config = dict(
    n_head=2,
    head_dim=64,
    norm='rmsnorm',
    attn_scale=0.125,
    tie_embeddings=False,
    init_std_up=0.0223,
    warmup_steps=200,
    batch_tokens=[8192, 16384],
    seq_len=256,
)
Each number is 128 + 32 x the weight over its row's rms, rounded and kept within 0 to 255. Layers, rows and columns count from 0. Numbers have three digits each. The size before them is the row's rms in percent of the matrix's.

# gate: layer 3 MLP gate, 640x320, rms 0.0788, rows 289-335, columns 240-279
# up: layer 3 MLP up, 640x320, rms 0.0787, rows 289-335, columns 240-279
# down: layer 3 MLP down (transposed), 640x320, rms 0.0744, rows 289-334, columns 240-279
gate289 088:091123105075123128115119135115102101090121102129114148154182144130126102125113069088116136077139135123114117085157101105
up289 095:132111135099128143102074121105196055173149136182087157089107192146142111121115146202086116091098139112162125122119142104
down289 098:187113152146165167136186123159165133147093105164210132118121089098135101086133097093108119154056107152119165102106113142
gate290 095:109144098123124165107111159140129200157154161192170069111144078096173108184139131126096091127092157171134144093137134155
up290 093:129188117133113163072080122150113159157118142150116151148155120149175097173107118126073092132115165151173086119145155181
down290 094:126097214133134077128087146143120114153116148196120170122130140132165122176115093123093116136111133093137114119167128159
gate291 098:153153058133130162134098154044166144176099132151143145137108127078116062150182150100053089108106176163137082162150123117
up291 103:111083122091109215130156098071169126145160109058168090151116076141155067095175117087048086108173120160127148143073104137
down291 101:177073211098081137151118138185105125152114112128080148139188096119178135118104111085051149149166169117143120131115159126
gate292 102:091061118088126154111116141103127100127167078153141135105112087136120188137137087095099140090118123179119144146112212141
up292 097:101142145121132169112133137178096170134169168131096129084137170047088106116116149129140084168162087085050187181110122101
down292 097:102157097113122097130095126107127096101136158143141215120098138154115109178123149152158146104120126107171128074095159149
gate293 106:166101089157122136087137186065077125117084123144120149181144139131136093100185121129112162119138159133094172096143128141
up293 105:163094078151112102089137197113114122134128123118139153104102121093115139130165135169145150180120142087143148062115123098
down293 105:169153033135093068119117150087090091124156078110153100094136150127159153160112113135145095114122185089142206064122095149
gate294 100:105105179172104170143193139098067166129153132146111154109185085078107143076123154149171151126138163106126101100135162114
up294 095:141122198177099138098186119077082138121129137153127183144144097110097144126127172132085138114145147140153096059125146157
down294 098:169165149130102146138134140083071134086124146141122114146098113057168127099113123203097141080104145126145081146115073211
gate295 096:113054085175141135111128200134145148153095088127074084150155161081130151131085151182103133130128130050121107086121097117
up295 100:109218126161100137195183148131073121101105151128124210148141142089147119125097114125089121169181162091101135050152181111
down295 099:116171167255051104107078139133092135146161124120163136090083157122140075164146105152109128116133122111130128115065142130
gate296 095:066101135128113130173123213102092113144124157086121131144100116099024133132121130168150114111090137125178157102112143083
up296 097:064104079065120111190085089136127114143118194120064118171099111112159134095170131113137105109087166135171120083162158153
down296 096:090141082104108080163161127111104085105137143154090115083123183099138074193084120132162146052150177131120108115153081112
gate297 103:145127166153144056131123111126113160114114116162114174108113093123133119146122122123166169166118125084101145144156092112
up297 100:092181157094111088158117098099128109178104156108113117149080112125083127113152142146151089100079037158161103087094149148
down297 098:105137131122118134151111190102105142139125082078182122176140146122156104108115082101146186119114126138154104135095077173
gate298 102:093113113192133063155133145117144080136210084113140110134105132100077126093110103120140135152142159118124149162162094162
up298 104:133102124146045154150161146164188109138102131165102096117108129099128166095145128115142147136126167173114108139063187099
down298 104:120098152136056154151141156115164143129169073088056080126156067140142115089158113148093122117155098102137166133109095118
gate299 101:105158121212126118158152165160158105117058101140134119123190119150156109188112140147131155117145102171080109118115100125
up299 099:155055160154079156149089172126126145073130175113113131117054158131114075089147109162070103122159153128180162116123129191
down299 102:200118169154075111158139148134168121112180106147126133112052063085102101120141062120180108158095169068107100129139089182
gate300 098:136124108154134128141152133156118117135077039110137159060122161170109177137114119196122090094130165170107110165143121113
up300 103:123101122099096133190128113132050042091088179183121097140090174142071094131123179098100125092087079219132113081092094143
down300 102:136080145100134109166063120112080180127117136125154139143055096108092121150098089145144138102128095203113144129156138149
gate301 100:154094140125158170122119146153092128106102163090149123123140120186174166061159145098160102071129116154122134132139125149
up301 097:082185094181060112138160148122209122126117096126168129166117067143129204163153145139130019161123176153138122151089140174
down301 100:142163063163125175115137184149131128091105103131095109146100083086167128173161118132078032066080133135119158126152092115
gate302 092:143154144192078059108155141152108121093132156089100170149149148158091112135130070140138083146195108146143158124131147089
up302 101:133164188090160088091120140072116065164111169172112073096135126177137115084105174104102123094140167155116104071156194113
down302 099:147138062184126096143186181134153161154138160129145157146108100099110086059150112159149066112176167146123109093145109053
gate303 101:145104149111095154101106110122079095142094132179129131144156105141103181105152148131209120092143161119129137147149141103
up303 098:132122085115141142185107101134209125168176152149137173146086158084135107148162077091137104149108094171134109123114111140
down303 099:148130107122122163182194105128176155102137186082061103133157099082185072147128085085122082087108104178129107118134165108
gate304 097:130127135140093121158157110091136144135133075190123193108139066086156111109065151162151133119105131088153131143120130135
up304 103:102139115103118077104167147158149109156075130132147120101098101095142098121155110122124199107131129060143167102149134133
down304 099:167150183147124136116081164105192145099113160210156084149124103139146147123141118138101084091137155096115092072161098137
gate305 098:131132165158132143047163130125180121099103126129120138109173161118126156113111167183170152168155143087102163086166070105
up305 092:101143088127115141174091122135103162183161163106114168111072095132072115163189112106113120098089127169167133149096153183
down305 091:083160101145077104120180190122120080194108159104146163133105196115082177171102134095083190134073179134089140132138127120
gate306 103:110137132171112176145187090152134099172158154102109193141114107123086141165114145127103061128150178058141107156112098104
up306 104:080078106126124192088112157134111129110216146138157113147152164125046086107108159102077125113145125170125150193119154160
down306 103:122123099140074181079114156123116126169145099150126144132116168091098126111105142123136118122169116121114159119102207110
gate307 098:100144120092106134168182114093092105083165108151078090153172105152145121094138105138131155134144153130167101069235156088
up307 104:125131118174146125145154165122142042157095151134115130126146123100141118120096100107187174161142217116139150038154121110
down307 102:078123123096107138155133151127176102143107135156126100082115159131112110142139109157152137125165084103151145114135108140
gate308 105:172166146152168133108115094109094164141090113168095132102109176115126153150171144108175134104155161142165138101175123136
up308 104:120126120148167136099125144192154167105091116080121163089089117141149134111098091163146167130127158117107065104027127092
down308 104:114119110129173095158079140131135156109080148127102144139121155113130152179119086150124132183131154154096042070129138173
gate309 107:111119143125104201169158168124183151127143184195174141125119128130104108131150149142101167153163178128121167121173117101
up309 099:136146127149112040129162061118122089083167121127143180095123078189151173120075182156063130147116118086156149137075187189
down309 099:098113133118108094114088077171104142144160134096128123089114139171150169120101132181137161158177090079146138120158106153
gate310 098:104152154154128100122129135184095140159137119149098115149091059112153071127106126078134131128155138111190142160109120116
up310 098:160176128139135052153100157124177162098119130088108125124138090142175146079047135100145150128156129138123163118121139143
down310 096:125106095124202122162098109097139134098116115101119106109145083125117104112162129128124123126137148145172093144109081132
gate311 105:086147042114156104100151157167139060141153160108136119182149106098139134049183074141148105133140180069128124134125136130
up311 105:138110108062159136113065128112172140132120148104117159082173149120218107125121171154231107100123146132146158098132103128
down311 103:105157126126106148075142162131151152151139120153048118155112115068149158127150052136195100110122122108133115118155137172
gate312 101:135129113109101157164137101155087107160092127112206128190145078125126079103071135111116171111090172096161152152156115135
up312 102:118139148096137166127127106145118151095100047147190139136124104150192142158112162095119109098128141200098190161159157126
down312 104:107140160140116129073068139185112172083171097119070152175105081163139179119144074113156110133202092148061142147126172109
gate313 074:105099106190119186212159098097147137147141133108112112145140139136070161143093078062153158136124074202157116131138113153
up313 096:119100067144180167170138122144111162102140127111157162092120166132033237165133085115141146160140079149148125161126172112
down313 087:155124177087152113172066157124108148116109138135098157107168116128088136131093073094134075138180148093144136127149087120
gate314 104:152104159123100076110123176160116079149106081063184122108100104156093177107132117088149150091108172124136137119068136174
up314 105:098083093067181104094027121125094105153100071142141081157145121100151128139114091126102132102044140086114094108125117135
down314 105:127145140119105129124089143118130111078099070146172172077138054154133147130121064109106154095147148129117119105104131098
gate315 104:096132144161221161114180128120156137129103129078083145099125130117130145103156157103074099127223161181071152115136065171
up315 099:117076170102104120167078182128138179108127156122131094179054124144160084171139151114132140162106177129175098135107200140
down315 102:118157236107139153131086150104141089142170095115198165178098126168100084101156189163136126105156122123165094129144094081
gate316 097:099107130129119108064156158119127094165152083168115113138123136097042119134157133137088113119111144077186131105153151124
up316 091:081124111191138153087115162063131095147132124186129108075089140092124129128104140101158140134145152128185096084129119197
down316 099:142085182097108133141182146128158144171083075131139066095110201102100085128069127139144146093098134163152130125128130152
gate317 096:105089132190113118148157145125128157159130127059116120083087171149102124125141108139058145092145095152186130132157145078
up317 098:199106108117116109190125173059091096138151169102098180191126148141143163116143150094078181114138064101120143112154136124
down317 102:160136085157160093156122175118129165090155165174150079152087114123143168133133164152046159113157058188221060179167144069
gate318 095:119124146145123114165147134117164115161141110151098118149149140142144114089193131127138120153109078063113102074146151162
up318 097:104101099124120128129142173142123169086076091156189132107096142099123105177159151089126153153134173155113158175128119089
down318 101:136124144131105165106113172135107128094092125137170132125070107099089110152124117124132100094111196136148161172169139135
gate319 095:112143115121165070095082184139153071145102128153201113154112103187161130145134088134194060136118096143176105154112141041
up319 095:102101113097116136117115177123128141140139156066149132108066131149134105186044107182108151103105139153161104125113122102
down319 091:142141084147146151111079144118128154103137147092094160144116117134170121172098177133136115131150165084125113085168110179
gate320 108:170162148114096094123129199127151123134107155091138156140133156108148169111155097076112063130127127113102114124138196138
up320 099:124084148161167160137179147076137113129088076112166112122093102158108105160125128110076170106119064148125130102155142122
down320 103:121111192132101141097106131144144125207124160129150147137130109155179168081101170110122167133179119111106135127151105143
gate321 098:131130103140125035149121158174043170128111185164161083117126094095074134145127091137141111149096096133118179114154080156
up321 099:123122090139086112157110140128093159152132224156090165164152140130139102133151168129174193141180131084088145123146145160
down321 098:117101155176105120095091149154102145120113160107134102111148081175173097141121089122099127180193114117147131116147110115
gate322 104:151127067121107103123087112068157070132180092074180192138095130145167226177070140154113145089135125104103142151168146135
up322 099:154142069114129140148129178088126176123084138153113128060099159107201175156109163204163108089096142115187095108127113137
down322 099:100101198054081095128151111115104079169185168115150115121125149155108079108138138148127127126153113132129107110129102156
gate323 096:073147117111118192134183113166119070130117140101121121114143095106104157128116121107125064079150178113108061116154155141
up323 100:064168109120106167200224163133130101132104150102100121102064141127117134159120121151158081132174172142138106127141140131
down323 103:087157094158108125117122122047124076141115095169145145126086139119077208113220139091156139074140150117172069193078124141
gate324 095:134107210098133082144093101125085112155078179144062100111084112124125151120115102127110114131120080121098131125099134120
up324 093:133088138128139118173137149171153164111175143142172149100175189117080091089124146087139118111118146126166100097106144169
down324 091:134121096157132102179143139156079175105175109131135148103152093161136053128134192093090127131159112098178117102217123058
gate325 099:153089158143115113095148138024177121119098114151138158146154115180096104178174167173098128102148132132175130115136089174
up325 098:080157127114128100130131171148165127134143123159151046162179064136133086097067106126114109077153142142114141094102160153
down325 098:145151162146093093113099160074096158160091105144088184166126066137128104147070186088098133090140120083087141152101143111
gate326 100:097119129140114146098053126094184096097111227120128192103086106100147088132161134174120114118141120134135108127150160059
up326 096:123192154124138129080150123121126178153138082142139122152136135159128146140125161110123115108142151183096154116140110164
down326 095:149112135171055126155129137162069154193178107138139140064183134174108137087136120176118139112151140099103126156125088185
gate327 095:058092085108152130116168184153140097122082082119152158132156085168149144116147123102140116177107131187127104110177058142
up327 093:139145084142106129146138090150111164179069126132120167098135171158120085161088137095089111138102152103125175151149081165
down327 099:065107076164153088111125095155117174188053126157132141147077131054109127170135085077149141183119143188118142130171109096
gate328 114:130152112119175116093107182133152144188108127129126133113091135075168092149102078135123089129109187133136153050113110093
up328 110:132107132129076105115176079135112123074049133097103132138151154102130183081163105192118117122065185134141133144112111136
down328 108:124134199119159080105170139118118110155125105131110096213118134098150081077126175128121126044142107154131170170082095136
gate329 094:190169115124095122192173184138157101115101128052131107133151112117122122114095123061152129094101192109119121124101092137
up329 099:068126080143083159138170140175127156174120155118165090119152103161058147168125107174141116095104140113132152105132107049
down329 099:129129139176084108177093092165108109113093156150086140172106174121117145133123127061098149100072163145118115154166155146
gate330 093:121163111113140081160119146168138170089112138136116063174117186127159086093123132148140091099118155100158080109111156145
up330 094:147189125189101144151140197158094118136115156145115133182134111116099105184118148154138106179125134086110091105182140170
down330 097:126142142126072120188113191125104119171090121154135078213120161108043108161077144152159148140097089194122136176143161156
gate331 100:186133128123088105161161103155099097137104131139130125054148135119127084128156033077067145084093123108116121158136096142
up331 103:112112123186125125083122120152117116148145111105141128163163142121075150123135113153141098161176127101098106137162135133
down331 101:167080048153089123076160112102145125141114146094123150169129125098189108148022189154174128184122098189119113176146154101
gate332 093:103143112121164151093158150092119168136125123062101151122190128109131101064159110136145099117094155145102054060111158077
up332 097:118090196193120109086110122126107087140134109123114111114151146136129092158128085139128147123168124102176148166084152143
down332 103:079072001099133129085123140106113114124142135134130142157116162154128117139100222121143159144127129087129126125130070145
gate333 104:116148151176149120177143127074110135179139090142096115135167088134117149131130160079145195092080155147112096075052174145
up333 113:107110100179110143174194177086115169131117180123114187120120104189113168098150131130078153087112139118165101048117173096
down333 105:102093178151159151139069059074142134099080167108129129144125121167087117159144090070118092109126130112109126125129114068
gate334 106:143112077154104212115110066128133131157147079146227147124092096129035163115151120162154085090105186165108109157143102152
up334 106:063139098161143046101160173151139119143094136106117130101137129103134138132079133126061116115071132125182148127099103087
down334 103:135108130127120137180155168156140093142131138080083162094114104155152102152085201148092107146115162137110087102143202100
gate335 088:095124094093095109121123114109151086162149093109125127126139112118099077170156078100101158074124099173118148099084150155
up335 100:135144128172167190157120113121086187139152139107147148065191144139117110149111135142089126170136119092197143145215098152